From a checkpoint of a small transformer trained on Wikipedia.
Size: width 384, 3 heads of 128 (1 for keys and values), MLP 1024 GeGLU, vocabulary 5470, 24.1M parameters.
Architecture: rotary positions, tied embeddings, normalized queries and keys.
Training: a variant of Muon for these matrices, 902M tokens.
Each number is 128 + 24 x the weight over its row's rms, rounded and kept within 0 to 255. Layers, rows and columns count from 0. The size above them is the row's rms in percent of the matrix's.

# layer 7 MLP gate, 1024x384, rms 0.0936, rows 661-670, columns 96-143
size [ 95  93  95 102  96  97 105  97 103 108]
[[144 143  98 143 124 128  84 124  98 124  91 120 121 105 128 146 158 163 114 130 148 135 110 151 155 116 114 130 130 121 170 138 136 167 155 155 141 181 168 124 119 151 153 151 136 132 123 114]
 [157 121 155  97 133  86 130 160 129 145 138 100  96 128 178  83 130 153 109 112 162 120  91  89 106 140 123 156  79 108 181 115 108  96 110 123 139 105 118 133  94 172 112 104  91 139 102 144]
 [121 127 140 168 102 127 149 134 119 162 117 112  83 112 127 123 132 125 124 162 130 112 167 103 106 133 103  78 102 113 157 122 158 145 136 112 125 134 193 172 142 125 119 122 125 120 108 115]
 [119 136 158 148 151 140 116 158 119 106 127 161 123 125 136 132 120 129 144 110  97 145 135 103 120 136 123 106 118 162 162 126 103 149 115 170  91 116 153 110 174 151 156 147 133 127 116 153]
 [138 106 136  98 121 173 114 177 156 122 125 129 129 117 141 123 121 116 137 149 150 115 129 148 111 104  80 128 158 103 104 159 156 110 108 145 170 110 107 157  86 108  89  86 112 126  89 173]
 [ 85 104 129 142  94 155 121 123 137 132 138 160 118 115 149  90 125 149 141 112 128 110 157 165 151 156 130 118 128 119 136 143 101 117  97 122 149 141  77 139 118 173 117  98 152  66 129 157]
 [115 130 146 158 120 152 133 133 119 106 116 144 155 122  78  87 118 111 137 134 130 140 163 147 116 120 119 156 151 132 191 140 102 138 147 112 128 125  99 149 121  86 136 112  97 111 119  97]
 [ 89 157  93 144 126 121 129  93 120 131 160 116 134 141 146 133 149 109 108 125 145 141 103 105 144 124 124 120 113 118 133 143 135 107 126  99 134 130 155 117 110 166  96 131 121 108 125  97]
 [131  88 148 149  99 147  89 113 198  76 131 143 113 185 123 116 132 140 111 116 114 139 111 121 102 112  97  61 128 117 112  91 135 149  86 158  99 138 131 168 155 147  66  99 151 156 155 113]
 [127  69 137 113 110 154 125 122 111 160  94 127 106  90 163 100  95 163 125 144 157 107 131 142 139 172 141 139  99  95 161 166 119 105 130 140 132 115 155  90 127 134 168 112 153 122 126 126]]
# layer 7 MLP up, 1024x384, rms 0.097, rows 661-669, columns 96-143
size [ 96  98 100 102  96 100 102  96 101]
[[120 108 161 155 129 155  86  80 120 108 184  93 113 112 126 111 155 134 139 113 136 114 138 107 150  87 141 160 126 128 184 155 150 123 143 182 119 104 114 114  99  99 138 126 120 182 132 145]
 [ 76 156 136 134 120 145 157 148 124  97 157 167 136 157 134 126 141 183 139 136 144 120 152 121  98  97 122 142 145 164 132 154 131 154 167 175 121 128 106 152 137 140  98 114  93  91 129 102]
 [121 115 169 141 106 155 157 164 106 146 160  97 143 127 154 121 137 132 172 105  82 157 103 117 103 114 144 152 151  86 136 144 119 110 166  82 107 123 159 125 139 128 118 106 102 125 126 142]
 [139 136 109 107 163  99 147 121 103 131 151 189 136 137 153 139 151 135 138 166  94 124 160  99 140 127 119 126 118 158  84 156 147 119 125 145 151 169  99  96 105 124 133 124 157 155 174 100]
 [136 159 142 160 121 135 115 141 132 155 134  46 142 118 118 103 137 156 103 119  97 133 133 120 101 155 152  85 160 141 143 158  92 123  95 160 164 169 144 144  81 104  92 106 188 113 184 153]
 [ 63 123 134 118 129 128 109 131  97 129 153 152 138 123 108  83 116  99 173 180 148  99  96 141 116 118 132 165 161 110 158 130 138  94 115 110  98  93 105  99 115 103 113 137 110 109 129 144]
 [179 112 143 134 133 118 144 145 115 153 120 118 133 123 110 151 131 155 108 156 131 127 127 102 177 146 128 108  78 142 107 109 151 132 139  93 150 110 132 111 194 128 157 138 149 123  98 134]
 [113 121 141 127 105 104  88 127  76 128 138 135 147 151 154 140 124 115 141 134 142 142 132 132 117 126 129 114 155 135 126 136 144 120 114 119 157 107 171 114 158 137 150 121  73 125 162 124]
 [ 85 112 155 104 135 129 133 119 150 134 116 146 101 112 122 136 119 176  86 108 164 125 131 136 126 118 159 146 116 104 102 134  98  83 102 103 132 111  97 179 114 159 160 123 155 153 124 107]]
# layer 7 MLP down (transposed), 1024x384, rms 0.184, rows 661-669, columns 96-143
size [ 98 101 100 102  92 100 100  93 101]
[[126 111 120 141 146 181 105 147  98 102 140 138 147  84 168 168 116 125 149 151 141 131 142 128 167 114 124 139 161  96 146  75  93 114 161 116 175 150 177 129 109 129  91 117 136 110 131  70]
 [ 86 144 108 132 166 160 150 118 136 116 140 157 110 111 109 155 116 148 134 132  91 141 151 113 102  98 121 114 154 149 141 159 158 140 123 144 156 113 140 139 103 127 116 153 127 123 113  69]
 [101 150 101 123 114 129 137 124 115 121 134 115  99 101 113 113 135 146 130 127  59 153  83 115 148 134 127 123  84 119 106 115  82 120 134 117 137 115 136 121 137 163 154  99 112 139 125 123]
 [137 151 100  95 138 143 150 152 108 150 127 123 140 140 118 145 140 120 144 104 110 135 121 131 129  97 140 132 119 114 145 147 128 114 130 118 132 154 139 179 167 124 131 143 122 138 125 161]
 [134 105 136 133 122 125 155 105  94  95 125 165 146 159 130 131 106 128 164 130 105 125 124 126 183  84 139 133 111 145 155 109 118 139 115 161 122  97 132 162 124 123 106 125 118 125 160 150]
 [150 102 181 117 110 149  86 146 166 112 145 117 122  77 131 180 128 116 122 164  98 152 171 110 127  76 135 143 107 141 105 123 128 121  85 151 151 118 135 140 145 115 129 105 135 124 129  98]
 [131  82 124 137 162 108  98 121 182 127 172 145 105 132  91 101  99 150 121 142 144 122 124 104 115  90 123  86 137 135 158 129 104 120 103 130 111 142 125  77 126 121 115 130  92 112 144 123]
 [142 166 126 131 127 149 184  96 133 117  87 147 150  81 148 114 142 144 105 134 134 160 113 118 116  85 165 126 148 111 136 104  97 140 147 161 158 142 100 116 138 119 142 120 166 107 155 132]
 [130 130 170 100 134 125 130  83 154 126 113 136 115  92 120 101 139 109 139  94 164 144  90 111 139 104 130 133 140 120 105  87 117 107 123 109 149 106 115 128 102 144 172 126 149 119 145 145]]